Each number is 128 + 32 x the weight over its row's rms, rounded and kept within 0 to 255. Layers, rows and columns count from 0. Numbers have three digits each. The size before them is the row's rms in percent of the matrix's.

# layer 4 MLP gate, 704x256, rms 0.0722, rows 69-87, columns 0-255
094:126146137121204131137109149153149130128149110202162092141132201135109177133150146145134186128114183126159097145104179070121124051087138100093162154126126138116114105135152105150142152128120154073107141136105120088107160159158106109150104050089135133147185130149107232149176104183136155173068142123087108127118057118161122100138165138126137152103130202099136092099145113148127172099172153074143166169157061183118120125128144124138143131092141062109145097137114104102139132169120165140143087098156148127164113095127098135155109195128144085144161123190195115148101120103194169117142195149152125153137128163118133102138125119181132195103121108052116185081086146116145080199152162158067075139130116107108151151137156101127155060152172118092134165090117106195160140127125151
097:086135147092102172141156123122134187166160087123058153155056097087103133117088095068107129146074137120172092115150148118014139081140145148159158171156067086167156170135150132147103121175167151102170131144170080133148107120121147113191088174120143106099154145148125136144092143108111123150132098131112100111107127184123104090178079105123130205128130104100138119093109098146148159171122141160126134121081132124114156109110106074149161125072152091110163129095092130122118150100163133164118076102162159133122112098142104136133168076125144106199151119170143124098166077168115136121147144168196224105163068146137135128167071166099142102116088174125121116073081136110136123099171124177184144179146141128156089108111149103080129160126122128210124086101142058153064186131139087
095:122138092179126141135149116201171091193135121110084139120096136103096158119089082110138111162119126193118155165125141097097152093070142111112107105119105148102118166116119165071141152091172113093123199092167093159078113137180152137160148111120149087150132141136151068158099144129125152121101135109159143101135111162118100119082122139151108173156091112131124134091103081106151123126213126153120123147154148069077103072061154148174093117102134110137167083190193154114098082124106150133124088108163150149119113182220152121145127101154160119099166169092101118093154128153158140119105146153114117102205093114160099124123153147031133150091092167099109098174140174117205145098146136159146126148111162152096138119178199148085201099070116169157115099166074122063191098145112136
104:132131096118119127210115112162181125154170135126119099179129185149139143182085112092137112102112141148112050116141121088134092077142127110147124109089051145133120083139124085150115167137095119125101150175153097112131147071151029090174130084124153122067146092143172081135185194177097167083114134139115120124071134132156078109159144119075135136147109125099109127082108161136142068161129158146127085123142150063117132104109083118167163158140145086112083145122135124115181140083120138127079106113151130147112069140128054177112119175189133170128176073126110084164159138132169136162113101160069140125108162111106038149134059120107120105166129173133127149176156163096096099179195088145194089121139147121153123112155148068100122092152101118156117191107145114134125144090108181
103:148093080099140112123134107083105090119105091097169144153151083175127213131113091147151200095139124253079119053119057111168163086063133150128094182126155035070161155139139148105145132131107073189119102141133161074125077140087122144126139074119164112111157090087149113125122130081102098123115063143119092111155131191141163118120125152108089129171138160161109126103128113187114129104154172142071110130147145135128093157175092126132066188141136094122095118128136122099117113106162110152094102093100163144122136154148144153118107154114121135096157109136127178135180148102079188133130104160113098160156073158078108133104089161108130159114149201124043138133159177138157152081136111125141128064084142131153155120129073184120147137098126166146113108087123121095195107122138142
098:105148166127152079183097147075156084107200089120123117092132168132154158190156125133081144122110117156111121144149163139132097143122073143154112173181141134053116081118098129152085098148130112207138141098161150099115171178171099152102144184188133152122157119159159138125136132068141096086126157150164128124123161118119165142152088129073158180098128173108142150152077123126104143171142186147116159062141104123146141136018103143140107110084185090132124101134162236179119185187189098114125121139092114152156125168146071086190130101110082116067083089085115134113095111090147165148067144152120109129173073113156156179170126069175094149149147101105124136104132131125159122098071149104104071151103101123138111083099117114122089081095157105154135116127121134125121106136132155
099:183140118145150144139156067104135183077110149137145137143101114184085137109102120132138169128118154106114116096126119148118112098184142120121059085115132175099156069138137079103185055136119059096153150153114112105101063136136136154104083090125153081099149092127051122063106167157189092156142119135125129153178141124098107160110142128126154181056113104168172136130161118196136083113097139175148090125147130083116140117120172079169144052147124167133146127108086137127147090113109142142129112145117085091111104156120161096139172115106113046112106070102133126078075138105111157125145110173096108075115079114107118130081123094139136152102091092132151066173118151112129073147095058217117153098070175161117192101121148103103109123088099188093114172050114131150153152133158118
096:108119066126079126110159080169086108146081097102179093121157130138146180108095131085124137108136115130134144114128170159114143129186131122053145198164127129126148130112143167064133155121170137147122117112095175142164168128158158090199108103099116146129112128120116151155145111159148145173132140095132157143135178118171133135143247138168101102150125184076100149116166112163143139108110142059130103068121120152079119116081144178118127118043127079122179119072201107222094123136115173099117160058088118137092093078145157149186092127178099099113155133117050125135051135194126127128089137169128183117166068101132129163083098135107159081103131191128137151117162136108092158125139123093098112140084140211122146103134144082137115119115087121115119156112130145166112128108144108
097:133119141117136062106095136115147165115075142139119107151139153101097132133100102124129197121141168127079243101162156187151176157175166136094139089156087154127101117094164166173099095164117132132094091205126195106075154094092130129176149133130143153092106103132131181183125149125119120115145186133124160190071163178131159116138104111120176123104106065108119138133115120134100078141153148127186111141139077143139177082139086152120162137144114131110141205183154144130139116120213120104109092066158110110120130147126080182173124139154137139100164115071148074126096099146123136178152113114064154170129128160131041107211163069026148127123084121096121094158149113123091129188152139072124107079130118170151072129121127135108126109120114121103121108104112121131113153131107166
089:157166101096161055137135079119223086106117100175134159086127108135133129134146074128159130101113148169131105084175176153142107130126064056107034154109137088093189128121131164124090097143150194100152153127164130173077131188189083144106097132146138089174128118107128082126133148132143133094142158172081132107124126154106135074125156107163119140119124160169195118138195155180123114102095173124132131081137126071089203147159107121175078159134102069120159141107146074128123115097190112154141166107171078136181124113171084127168162128128179117158113132103193079141080114129079076116108134165128078059089145154090136143105097131128130105089132133078106117147141163122122114113101096156167138072155171106140135147142155185126082171111113082164126141089141113110157112146146086
098:151133214080169138108150132145150129116147128067133160109052148131087175152097105115061143077131123171114119120137159120175155089086158074102116185104123100062116122144129140146122114137110167177103155164184126171108135187163087161199151127119194099117132103130078095118165189161137136161144087117133101151122127134101088121076118112112093162170106107159110112164143163103158148138153088175071099136087141097157166150142099152169146134153145021127167130142103123106129119193176102073106118125104105125103112138140129173162149131140098089104154118102141161085097096154142143175095119148111132144160055104124077126093156148108071217115139137085090094168175167098127133137116102131125111168100189198189142088125131135095086174129091081131166136151090126133158140064101141
094:144165090119100117106122124111134138151166106141169079152154120165159111116114135098157145139132065100162099146125195167125106117206086111114128119159036079088119166073140104159133133151133140106138106150125152128153174100080109114101115136101109119099099079170147129063160171161044137159143101133120175185189166044162134124144112148140097138119054125124128141084119090126099170134133141089158112197138051165095170100094080143106145218130140139116108168111098097182127136143143166123110058145178186149154119064138098108120043138185080119085094136075160105160102110154156131133085167134128128177114146180106094152140137126133130106116173134136134163123146133140156118135148102075094144135070132190129186116125174086148135129149163164107120068120104159078124166128135168
103:135130122129147111153113169134095141164093137149147166204137120094168112133028145137074130128143114178135155114145188117108129094114113087050111152135081122138169113129180148126095080136159159160142103121164139091101116152111142055122159128133140099094083165169118078135126188113126084139141060143148239121205126125130103168148110125104063126074102103210155158101117090146080133106102117140076064164094129143179136148098070101183180102108111099072111164113093111123093127086127085114116121112124066167106121128176126098081138144141165134204155091100119124145090131128164095108120100155096153119134122143119089141162135126153187083114163110160130107160155144118160187124114129082115116130141143125169134130100097157143098096139140163119066039138107079111142207105131151
100:171092058166107100120099146162161093112102221124170142144150102161107113101077089127131180124126137102058099095114157131172102121124120094101137146125128117101159145131131168099088096085092168116083143170094169107172106099120140131172103128106160148121131096084146140161076162073141151108106144131114113110121148145143157200144104167148140140135128133128104104139146151181125144107132064138066130134180150148160101098156091134201074144130180092114113116103095111185150132164141092090109105120098131132138118150161126176055134046141143085099169087120140084140160126168140134141160180167163172137135135197119183165152207127160082130184122157126114123173112101100143099137175173123095088088108165160124032177076138170130124130161065100125064096126171052131107109118111150
090:097097081148177124108148068108109107120203149075153116091118151125138160140122169118137137140133104135096100166133097095121102098148128112192152146182186116106143157152058144161147082107101108139190147090175151133104225090104126123167085102149146083128088127147135114151130175168152089122177069144116087175135173114087149097093141135163092100115128130133114144115175103163135157107121165151141126126149114114159138131136164127121114084121120089169115129086139140166107176117146191068140120140137173158117121153117101106217088158140108141078216177110200128124113101063178107169094182145130088136101204133113161221122118105096123070147155128109122187140110145118062115139119135096122185159128116144205125166095187133153168179116110117114132125123128129145067173099165131
096:111118156164145068137153167105129127169180114144151076111084140082109151147175164106089101077158138157121086129109220146145151113124155152154159210139094143096150112113094155119114048152138182110098120118141169152069184162123072102106090111112120111131187136097106121100189109124150112119104199081096191150185131076103074148184099059105111111171141119102179081106092123136166142123095139106115175090103226122159147098115101119094101117119159055147177168184091155085093112145186150118134185150198119049120151123144086147137138122091138134096090076210114082108131118102129142104137083167140129096109074097137110097106125140135103101115104124172123151121109159104120159132098176114101132106142125130175154140138149090112092138166123149103129112127139137088119165122145151
107:102139093194139127134098131123157130141165130123122143148146198146144146123135093123122147195124198118101138131082146128083146130140120158099132139094108163146106154110147114122098147143133104098132131097119169155131145116119112138146055108119111112061169129103109104153129145148102112142088123172091214226088146114077131122105154169150078190122161166116132142138087071115066165075070094094100144085102127211165128130147121073133139114074156097047097069090090128099141115146123096157122162137142137182153164141126099094098120172110142124142142203176115109108169111131106160141111081164143134094077144149130181053082098174128240073116174084101116133153066098097062103129080131114116125136120099099146126075137103138119111113149170150129176079123148086125098093083143152
102:174115110191158080039101143141150163140124145135093158124151099119119140142141168122179101125169126091102113115142176121120212123149089088133141051126120151187113104148046115086097144132086162127107125124078141141117166182138068137196110167170190147081162122085160128143192137178128118119105111121138183176144148174131099128134103050201166099106067100160113205156060183101095161137105117088105145099168136068130159159120118094124130093102136160122137164094111145125128102126104118135086157085125183117160127088182111185150183150099136069123101113100103167124145182177126112135128126136095121131110140136123096116069170125177144038164156164142123147147125133068126078147104134134091138145119179083159114129152152130130106161137161149157128128135137145138126103063173148
102:185119117105099151073054140103191158152157075184099072115075169106092187137171078123077122132155109115108125154174161129156147119099103128089099090168088137052128152105147119109177129174075100104125143117131121182113114126151107109108052124097194126189122098132131109168153198090127121146095140136051140094151120129092104122130187090144097104146147164131099119141123150176095111113150104140150153154114151111163145144124091083124145190088163127156149131043095161159157175123128155104121164049145126130149136060154098076093170053145093131168136144167169116139111139176090112102126091142111113109117166141146072100168156115190142151126153087122139149146112172087084147079141130131131092145175114122115132215081123096113154102167097130155109099140135150111098123167198130
# layer 4 MLP up, 704x256, rms 0.067, rows 69-86, columns 0-255
097:099125119122115087095175158107137176146113081175120191160081129148113113131096154123205138187127146096160155111134137111103151114139126148071101072100136123153135127147084117110077108102096104114140125092118195107082163151145083150121073140132052181154146112085166103051113145144125203167147046115098130134098161145118139132121177195144100104084106148121143184171103123104099154093118159117100150164084182202135148130166087087142109142142125129093097100179190122092125115144124181139152141071143103100210162163145103122103168114114125143093132127177103141106126154073143238128142155121142133090079177115115130103108152070134139085135199069131119089082079127134159149124120148159114169132109114122172130141098137127169071193080164104143167111102113125129120088106122141
098:112096079075141172086122093143120107111055136189128150128122129194079111152114117117157112117087171094080126070133121148125137132159090168118095119128113123135178168136140120182140084126152133156164131133102135134154123103132097132147095153172170149122124086063122149143107062129116155171126126177161123082183094169156148108167077130124122120110184168171152141094087032137102050128137219113116149120099114148153102107123104146164103125099097111161132098175125132106088135065095090165185165137179111114144079148030156190125201128122133137100111125110122106131165173103140105161156104124073130175089149163103135050118161198107160088159118108112116144092161133125179086147138131149062208096116146104149139116113148171159153117094133072147110139120073166156136115114121145
097:131101146149088113152095108134121135074121133100126179116116095179164127167117146109198153176173089145099106091152166160074143200156155126161189099105158146134137149127170140168090153125182090120134104139111198159082178108094124098150121125138137157129110158076146133102102141118109139141177086162182082107134120172098105135126145194107125136066076157102074101061102056156149105156145143085156173149094102081129103170076090125218142085127051147136142087133150162129163132134165132183117166147114116117142142110136144105129150117164194109125200062066215090128107130138123118127143101122118124127150135122139114123133158152118087135055157105149143099159117109130172122144123129099187131136035138150080113122127119175105133147111153112131145075157129178081210084142144126
101:076077116095156149148105161109106120194169169138096122134126100123195150161059138147135122144165131129153168134058115105139112156107102092157100115097165164221128094114133039148149106162041071077167179102137160135156112115138096148152124113110129179116177145103102092098118124188085108116144106109112151160174144125144141154130165042169123166188113191156151068155114115114046097127093081147118128147117102121113151112138142150148163149161128120108118132110148172123146113107080165140158046093147108144061080127113123176096103106163115159156111090126101115116135092144062148097148105140064139101123170112058134157123107139193157139114110167144129151111145113120147114187177125140125104128115161139160100163139097177130094108181137159139068194141079135156062113112136134
105:115107123091141182109119084119175141099163077115174147147112166181119123122089134102112116137064180111122179162114145104095100133089144169094141071149126093100107150101124158125104163117086171086138075133102118134130103105123067149161141112115101160191182108135146075144129129194058150118161149087156163116137151125187092175092156082192087122125128130100130136130101159138140118115085163131127184133088125179048157097140149142102111109170143112149113110075152080098155136122134164164118176173114147137116093113172116173121139186170074119167137142062175126085103044112108134160181077115132076111079145142141141129162159163085134112174120156160084093156154145125040093125132188069131126178132121146080146133137142172065190121097102117113104120083069135157175090106120113
102:125161128137141096164113133160173051141143208167175058134121133121178142110117110132139137163096147215091124157105165104161158119142152153130162164103090076075173093070128152123090129161107122163180170053136155132106096141141160133172140140122135119111142083159132113085124065104151107160106160141175111087144146151087108126169129133066182141098094115125225138120093189140108098091085104170133176039186078132131135107090100160175129154134167101190088125131135117156072120171157086150114129123178184136149133090115138100128129094132153184059132113108125136084119105132104182134092161130102109142125143146103167186142109097151111149090157184139103046134129117134143105175165119144126086182089107129102127087062107091125123182144153137120137119140077128114174117110110120
097:106139145126091094190126150118105186181076177158108167136149158056162152120173151128130098200130059152152085137121168156098057081145118085152126162115132124070127120092116122084081113100037138156106149162153108098116191154155103049161149204082134146095155125124133119122102126160138117169102108162150149124165160139127152120123118125107141179104047187167167143077105174076153162130137111108168139183070112080117117131133172126127104110181129124074068151174137108118098147102139065152140102069082137141151117178117149048091134092102124170126113150099198158132101142136110092128150091153141132115109091127106180161125166135097089107154134104078146113143144126110148161154110143107121122137129083081128179132132091115119131175096172083188110122099176153181169111137124132
095:057055155089094164077130104091132117175109124145091163145137159119159121164114112090172099119154104177142115108151097131170113126133071124083143123101123105173131133093139118143122140092198129134120137014155128154190116126134187133125155113190125157163102103120149077173103169145039139126114132107211086114121159150100084090147143128199081070192104140091167146095139140165151151099150109133046102057090110136129110134083152089123097057121115142087188125109124116106069152096121160073158120081093145162112086160143125149102140183123120136072134142142099180110111103137137119199164169123086155091110161118136141143120149207129132075185138136169147175187148120153101107100107162120100103167154104114104072129149169127144095115149146121117130132138131158113127155135121149
099:126125161138110119124091142129162125145095125121090152121100162056176106101108175119103158119055151122209111114111130108151093140117114095163093181110128148108105128126106137084153123097104122105080098170087078164140118142112174103144088121139110088111133154081182061091065101139121124147074142100120124105131105163129073137097143059097087151168104163124195108100168138076169132163153124153078184127114123139110086079138149126138135107091118124121103088176127129128120131194113126165152132123167123147145105140139134146113139098139117177168153097117147131170125096107076125124110087144138099159129145124178151150159120220187148163197112090147120186121151237131150114157136135125161158192120113075089132122096112192110095097128177172058099107193105093126066129175185048
091:192088150140120162109122143040077134144102149101089139185143084211089146164084092138082100146114136159114191175070111133162133034081096160096155167147099162118105158153124149152080155122142083091097138108097195113149135108107164135118097096129134138095104116130179172137145150071141142172098072102165096132174093078128140133144097193072141146156134100157133175161078080134114140176138107137097133113150118157146114098145132096149159094153166143137106122136089156128152141173113133140141082104087121119139155116113145101066141175123110074071111080116040098130183143191233136186118125170127189188159124159096085140159132135111143082089124167169103158162154107139139159074113120089105105115132129166139135082117124089137128089141107141148161113152129135156112166101119120
095:133119118143103091157134117108095125162175112078145157186125118138102141074127109136088121110134100140143130106092151088137151176123084147122124158113144108127133105189157119153134120102120160145138129160126152100129115160129129118098103170123164200113091091131106120074131152093122099122146136088126167120142137121113128161098097083082142166116139174143138183114098130081110166137097055140138036129146072220140104101101103177100105162184068107118149120113127139069109162151141106142070141092109106129162088121119112158121107094152108140093098057166114173123144211137105151152134106134167091126143114143128092141081179223101127221117128185131055098129145177108130168095070156153197114072117132204197143080166144140111145173167118086098079063170160141139163115126087100
096:161148082136082131150060120115159178131152072090178123177142095139128122121085151147124135110088147127127155177146156149128121137176112107166159212155056131115057165136140048117128126151183135092165119105137161125118094102081171145124135129127068071100080105113146068100121145092140153111058198124139144125158179082154174166156158107139122162145157075113140098163169080087101122175128123127152032176165132153153125159131095128091107102075132102142129125093120154131131101082195149182107133150136163066204090114175079133133139140135108128144087140074117105131128075067131177134180158141165129106151169130098096103118113151144141105136145130136129118121100152134178160101192170121183096150133155173094131117087144157142092120156144175053063126095151142128116111124140168
104:148140131119120184125106180207091133131083124132122132109134115186155096176173111147185125148139166168129121054137071012040110087131121108105130114052132097108143162193112072130183149147134103141181172213133160150082176136116118144160185084147127160155104110135109095195153106126121161079093168153162120093157137134086063157118109084108112151154167121110105126132112165130149123135107090143090092134131172165151111179117143114128142060110182231114130083115125175113103098110111131137192184151076119124122152119133167095184087126110170133107117099137075131093105156124157123141123095101111172127081114100122064136155148158120089154121137145113102151152086125152106144134128139142078127101178095092150062134128124117089114093123127106148090145157170099099095149120148120
100:094095175132141049089117109164124183088084115120124128100109165149100085114152112114120169074149137151114143143153147099144131203140173166097148098094102124176056090141152096138130103095146134068125116050113207128135125165103141123111138122124118061143103101186122188096157156145102085134116136106047062097089084131071145127160111133164165182118122152123125060125178093177097196117096136102107132084152162124156129206160086164129090157138112176162109085148131138176136124123087136140152140198113139090142072136131139122094139140098142085159131146123153116142127144141097130095145103115059114103147155130117118118161028083165093178141110115151134247120132121101135143145177107144179098193161136106141141133077124109149145164131113146138126116134153101119146130148102070
096:110141141121151140129126051105131095128091107148157159112067111137168172143168097125195099084128116115160135098104072155115094124235110156113121100174126182187137107115149114115155085145114076120151135102131102146159112128128160114111168061173178166173119122123147146069124107101080107153152087152125108108169105104106116115131183100164168101142141173113094149183114096125110126119126152167170089120149140142149152056111132154154081102133124155159119176114115106124143133148142156097129141096115176114102167054132120064160145096164142165157158092116115137116169101119123070137173165114123130091046151119151139158138144106160144123109129115107072108181141181112214129129169163155145110076080128088085150000156170157165125135137190069103084125150106119059111094118117101
102:084134122157134126055165093119123203103180100101077184164198169125143157135109156149105122176060110192119034106112157122163136114112086099153089145143190097166097109177077137129093150112114069086144156106116083112151184126121131116127102081060148132154134139165121124126117128098102126183079132129167141141102226087140132108126136149115126089066092183136152100068148097100073080139118141137131085127115117174106126136131101111160101091135085147112170082148152108088161102178107127114114112138135108158115125161142126118076075131107123064143111100164131145167153173143163118205156154109102171176157145161082142060148146125140175123124123110166090103105166145129183093105172140106149095151133085182083145129114082126125094132169086093146127111120152112172158130128062079
101:163133102133153113182130169088150129099133135117132143098112104091123177092181079108145117081104209112082147190102139109111126125118126164123075191140135112179125106113126106164166123121135124149130178143121165135134133102079134154182064095160161123154196112147135163120108146146114152156132105136120191162115140115117154127110095161089114133107166152093135138103124141144107137104125131151152160110139048163118159118119157123127180145122130053110133096111061105158121146184151109145085049104143192194123143174112107076160085129104081128110147186175171092151134141114105094153060107139164152113082100136164097097176075146081161118132106015097163116092112076148079077142123098107132134178141157131110129115142147104159115157150159120139220075156132131097145077140216068
102:099132138101162152143145118143117117130128129111091057137153141133159135113166096119101059110161098148089156100110106122124073092088168133150116107089171109159112150154115109154204146122161084144134142115096136154135167130090135103109148143073128073126113136196097131120142140086132103151097104099110075077159040084143123133144196103117153130126169166115094098117147094061110106121176121154127067071164165164135144086179144135095113084105165092177129142112093049121189092201140163149104144165122168136091182050072138086107096136183101115097148138124143132108069104192108129103163135121168097104131112147104130113082197143145129114118133109188064173169074068158125145121163116130144134183138097093104138142149141112159115123121121018129144188073147100118160141144144129
# layer 4 MLP down (transposed), 704x256, rms 0.0658, rows 69-86, columns 0-255
099:167143158109079166125117190084162121104110129149129124078073114158123043066090155181181148137149112096138140167150150104063142127116086147126108092142105176081136150085160131168098119152133154113188188103121140114188125147118112118116126171164055101128119157149159128117119130152145068140081153084057158136107136137115113147120042133119146147099100091126144132128160119108120142125177158130169174127135125086137180156115117179181171133151146094140131149076095096121165157159138124167115055132146143078162104129121118145081130097126115094165101153167152160124094144129126135131149069033114110081173121104139106052206079139172151111171167109148131115134122114116197138139121151129061118095157154103182152112097155090153113108180119218122127108114179061093132093089122151
100:099121118133122177137177149115136146128164151116136083114107092111091149117151117090076129119126167182115151118124072108095120123116201107128096124096146117131145155150143159139124162122131156121171141071130150142098105106123161084127106119174115146108111131155118118174093136104088170101150090106054064075102141169123125139089096119124158131119100096065155103183166161101105204144128135187154149146144137146130159151093136157116148102130132036157124156055168171106107140162101097165189135128113105146075121138156172079125129125166166114175102124149086189105135105131155152110167028181145140087094165138122095183140162146121147067102179153089167136146129109140123139068074162157108063134214087182134094124080172063153128141145175134150176090112140156093056097076127088
098:108121098160108143099119200181054169118166062138122166124126130058128117153119181063124111136189123067166122183138154094163076109130137145145123140116077077132190089153095153119128074119178127141095107143149154070091221101174180151157114107152160156119146151159089124083107108115173124135124112156208143107147122049160136130131111112116146101131122160130131171105097074170153133123101131105100119113167097205192075155109114185127124108096135077146096153109115091135105134164126135149091110146102098121144124104161151133142041135124157104123144155116156166127177134104119207113126148172098103094147132112126187125180173148115114054112122121113119123144064146166168127180151148184119137164095142129113087132076178116128165088135134113148109102118154164066136134169107190
102:112143107115112149116133095119064144098179111108103253103095091151131105166099158108122116083122091195139111123084106154116148053143118192179117112115100155150070118116151134137055121111124177114079163130142139150127104156095100112140138169126119082105122084125164136110109106089109156078090106083108122111079118096159164095139168136085163124169135121125108091059155165186151146160102192120136108129092113161107092104133089155095069165165146137139115087143096147056126159091116159077108153147113128122103146135127091174130110183134138100192137145125107115141138173174169093133085122164193074106092114129107135122147139144065061058179146094136101101167089131200046099104095062123139195113131151077108152115144137107108113137131137109111140094186127110096127093094109152
107:053110104131194134148131160167088105153126075119133111126120148066098196113068185137072115097141140124131106092144157189123090159127140113127134154175150158092129179151138130057144140114108083158146087181135133155119049148118151178120172157143124086108147126095138083135187092182117095167134076118179090164121092121151114058138112118162106143169130141112078126076127085157152154139106076121150127139154116112186108128134124063170177194163067114138135168099131102091141124083098150106132065123113164158172164164115087103109156064203123086112140173155164100136162131111136127092110139148139178183162135102159115150087163112072126139118065150084102105088113153089124092184125102126111113081123129100127167138125095091128154160157097114149128132083141163167138164205075141
098:138168127150115129167110161155052089124111142070092080092124113139142102072137159136103110150163124127168062137083121108099127114214131108122102149161163148040133045181163160153123151166140121138083145123159119089148106155113116091115132147111118172131147158127152092107151172105160126155122172122157134112108162117124139115146128143067136124153147104080074074113127191148141148170184178123092149103112102131147165096157069070130103059096143151171087130076200143139105132138169105102120169108150124118169181179153128145093086147106080105081141140114135120102154110117089130101085157065165103082139067149116099138147129160107173097196104078160091156178172145250101150123092126123142156144175131135097140156102093122172133098082157148153142159110081128153130167100111090
100:150094087107148105123115139160172150111180129150181125138126137129149111114150107156079127104110143159112126105171105094137199084044124186157143059111102172124127117144129135100130115175127135136197116080133143129112108145086158062129189077135116119084111132124177163107126141109063142085154118102067169126108179105152121154088173107096127160126180128056098093183143100047090093117163169160115143139103134134092158086125132123084194115126174117112102087075108133160201129105126083127165129167140121170125136157172135111208150136170169169094189120148159165120162122122139085137149113039074137166114103128088131142144142157093136131107110107135132174153087062135128158121121154086157194124135123148146119107140098140147097121113124129110078155077101205100173148046100151
097:064084116141068121126070077119104139172159095146115100155113102103161113121089146169116118110106150096119119102148164077110148136186146121148127124135126110123167130143172152074131152018137077100144125156064176155180110168125153083151126197103157113116112118137166074124166132090136120076158105125129136142106173142193126154176154067166148168147112104090088084132170207108134043120125130092154134125084126134114056100138169129131156136111082141156125159144142122138156112125168186110092129169099072134175098117139128112184101169153115112092182192109112184086119081168118122138131149156132169113125142108125114204108137137114131066103096097143093147125162141190083141180113174160088158119130184098125135086101111107179136133139145106086084137093107156161111160077193086
094:129130152135150100099159081132087117101137145202144125145106024177096137115112143132125091139155122092112127134122184133146144117125132141160134109143143140068136152080106183140141116160130138123132147172184097152097159061127100158118102122115129085152086162233163121072116130088114153159128097123114132137115125091097107093122074141155210083085128156156079137122110148186165140126114134110173132142082123154124128063135155150129115158132106138137173119143114151140084113104180149106138132131114114149102122143152126138165136169132198122156097106102133155059122152141110114127102114255124097122100087017117149121136134148096116109137142152110108087113100078000109159128157123167078151096109124102141143093143128139140137080117094081108121155159149149128151122120088154
088:183096107128112085145077132134086135118137104099135104100095161133125124162147124123103111111167123119127135093099114134107125145152146101151133127176140144114105106122150157156077167160070152151165240132096110162148172142067095137107093133114159088122106157165157088171143153112149128107100167124129120153150130132099133161101085111120118060190104152121116125175180080180146085129126160134127096117109156129129093082109124106151137128129089147173152131126172158130139128160146110092141128092144095161132132119130132178108124186118082052124154104113115126155134118162093136120080158255144139087111101153109171121132107098120140115111097139152154104172102147000232096128131103110118160132129146164126132106155163152099128162037128161142125075109168146128135104201126137
095:121120080152157102139073167152090182118147112132110107112099104107149163142131101068102121141112118152126158108116114151152148099115101105121098130128150167092148141140119093176114204128162101108171147075183157179134129133164169156070109127116090076155094131168188090143110097124098123135110138104135072159172092130113108128136108113121114166093129115122114101204138126136116087162141050156162130148170109094102142048121133145173062108143215134168124129134108145140123139160151166104082126101131128141092181106089134081081125095088073130091162081121110109110139108114171198147080150075206086156155091102132212099173152155149109050111127143135088191126083133229116133124099123059074157120112099110155126105089110113143135079145154148133130102097081134113089165187098105
094:123126133120129180121161108133103127151159110149188132137126103127098078163115135163101157123142121155171124179106108149106169138087153110177182177169114181103098170115092115116090152146204169123122130169164141095169141168138129080111194128132117098081119060129109100060107107142168128159117165053103141132146112170133117077162159151100129154143132057104056159143096140098064131137107153090139155130133114145126158135113126087139113164130097079121114190062072075129180133103149131135140165101146095105150147166120083144068109165186164096133068160104116073158089093104117135093170131002097108157113138156138147141084096110144181125133088108120139157135124128255122165150124105118167128117152130169129141106126118123121110157109125169160136123134098143084091068172121102
105:105138126080029111093172108103125118097122128122122132129138132109115165139181136120137157143143078106150094149117138089157132120172136076112067138155118044121085123137093158097100147107132094065108184141161115166144175063142105146171062142146092128203162169143171179104130166164060124180113142132146102127031092139182114055092070146114140150152204130117123117135093158142175155108188170134087140149149134069125123167160164122106116110184150151159157102145123175136129093159118119094067137124073153138101144113144111102112108143178127146068120086133126117051129126127176150087110086141128092135076194079132081114176110123112156161153101148107132143119151182088143132154105118113099076094155108054085146116146114118159120140144150069104128141118158062145122157100139130
102:163134123121126118182146138129148098116144144142088036172168155104137120144125095202147097099106130141130095174180146106101164077065143079087137137145072145102187145136160158118176148165164134126138174164135125098099141092082151073117109126112158103124177147123156150178162134123101120112085103094143175142066081145127177101150099098164211188140152123079152162068127143122054150143118075167119127134116133153114133112029140123138126134092129153119104082138113112107131107085147100132106103121141201139158119079135135140147146127151181129172123131179118089116169120127137112128125125124141116057110137149167094038149112108165142126079152124152065204100104160129149160138098166160111097182087138113102085112107181154179088057133138097105201174131085137118117162156163169
096:108144112112131133186133120120131118196150146125126137114110127093166187068196153180109176149066081109234100153137149150068151105152137182090136152132170125174110085178090114107178107141129094156176122067057146109093161105092156144127122150164131177113089111142128138141124154175103103160151077136154123126141134130132130148119154093126158154083128122142134129189135123088122110113178083153148129131177078152103151100115164133122129053105144095136070181126137125065123066154111143077125138119139145125132166097107117083204084151165156141119159063079130101112104107093188108174135128106104146187118193104130192126170116190115149144091139166102114149145125103119155159153085223120155081192081119130164134101107117092157120101075173114091156098136092098152161112117139132
103:153148123087047113089096115116111103107140106132127147137169202175137126129124200089101153195125131108206069116161191099151124139126075112115153112117111075124161125144148087128116090049178110109135106091174111115194138129146201106105102080121133139148130168111122135104141091176126085176152154159137120142096158194115079171113179128128115093102112091133080097177090110075088105111131095126115092140106109119156079156131167138112155087150110105078124166186122072113171120140170112130142112044166136080114102132099113116082117128106101159172142134116156115164129187104147118149085153045118130153109153064147126130107150075108170043066081103098125136151126123050125088092155133152145084119146097116162134161126113132133125126108089173136123105125097090113165076143193145
096:171103061103125110125120122172083163148084139126089164088114028147110093114143098119171135052144145119142123123160144196145135147098140114078102126177134180112181154090113137144187134109091161117105154102143109112143134139120118182146146164085176111127152165131161182154128095086137166138097141126087144104195127099126110129151166173126121090093135126149133138139102148137107089086129110177098136187121079133145043080117151140149087191134100165149173099063114135093156104170152109146141173137098110140131151074085137139130193147145103142047127142142100138127172130133075097167175137045079127116212058126109097149164112127128097171172139125130111108166150189249104124157131143147126137145155131146080160155120123127143159153139101121190124142159158121097123155105074122
102:097137184173129122137139111154152151141113153134121202127138148076136132143117087115132130165081128128120172169137149157111125181149136091129163121120152195131180155118162054110169131117069102153104148149119087134183133100163179080075138132130135104115119173135096118147090136118165176109139091099137143143160137178095095125129093144142118191104140128130183063114113172143111136112133125125138179108118147126156121149113145063152159120138103214140164103130100150155144132125133123150145095132155144157098142180049081173163108090091109160121152139143140174134143086129156185164085124228100148156126143118179143117165115100138139134149098123138143140177194102000209130153084107096116139101145082138204125155136125087092129182198102090186114091126079174104127150127066162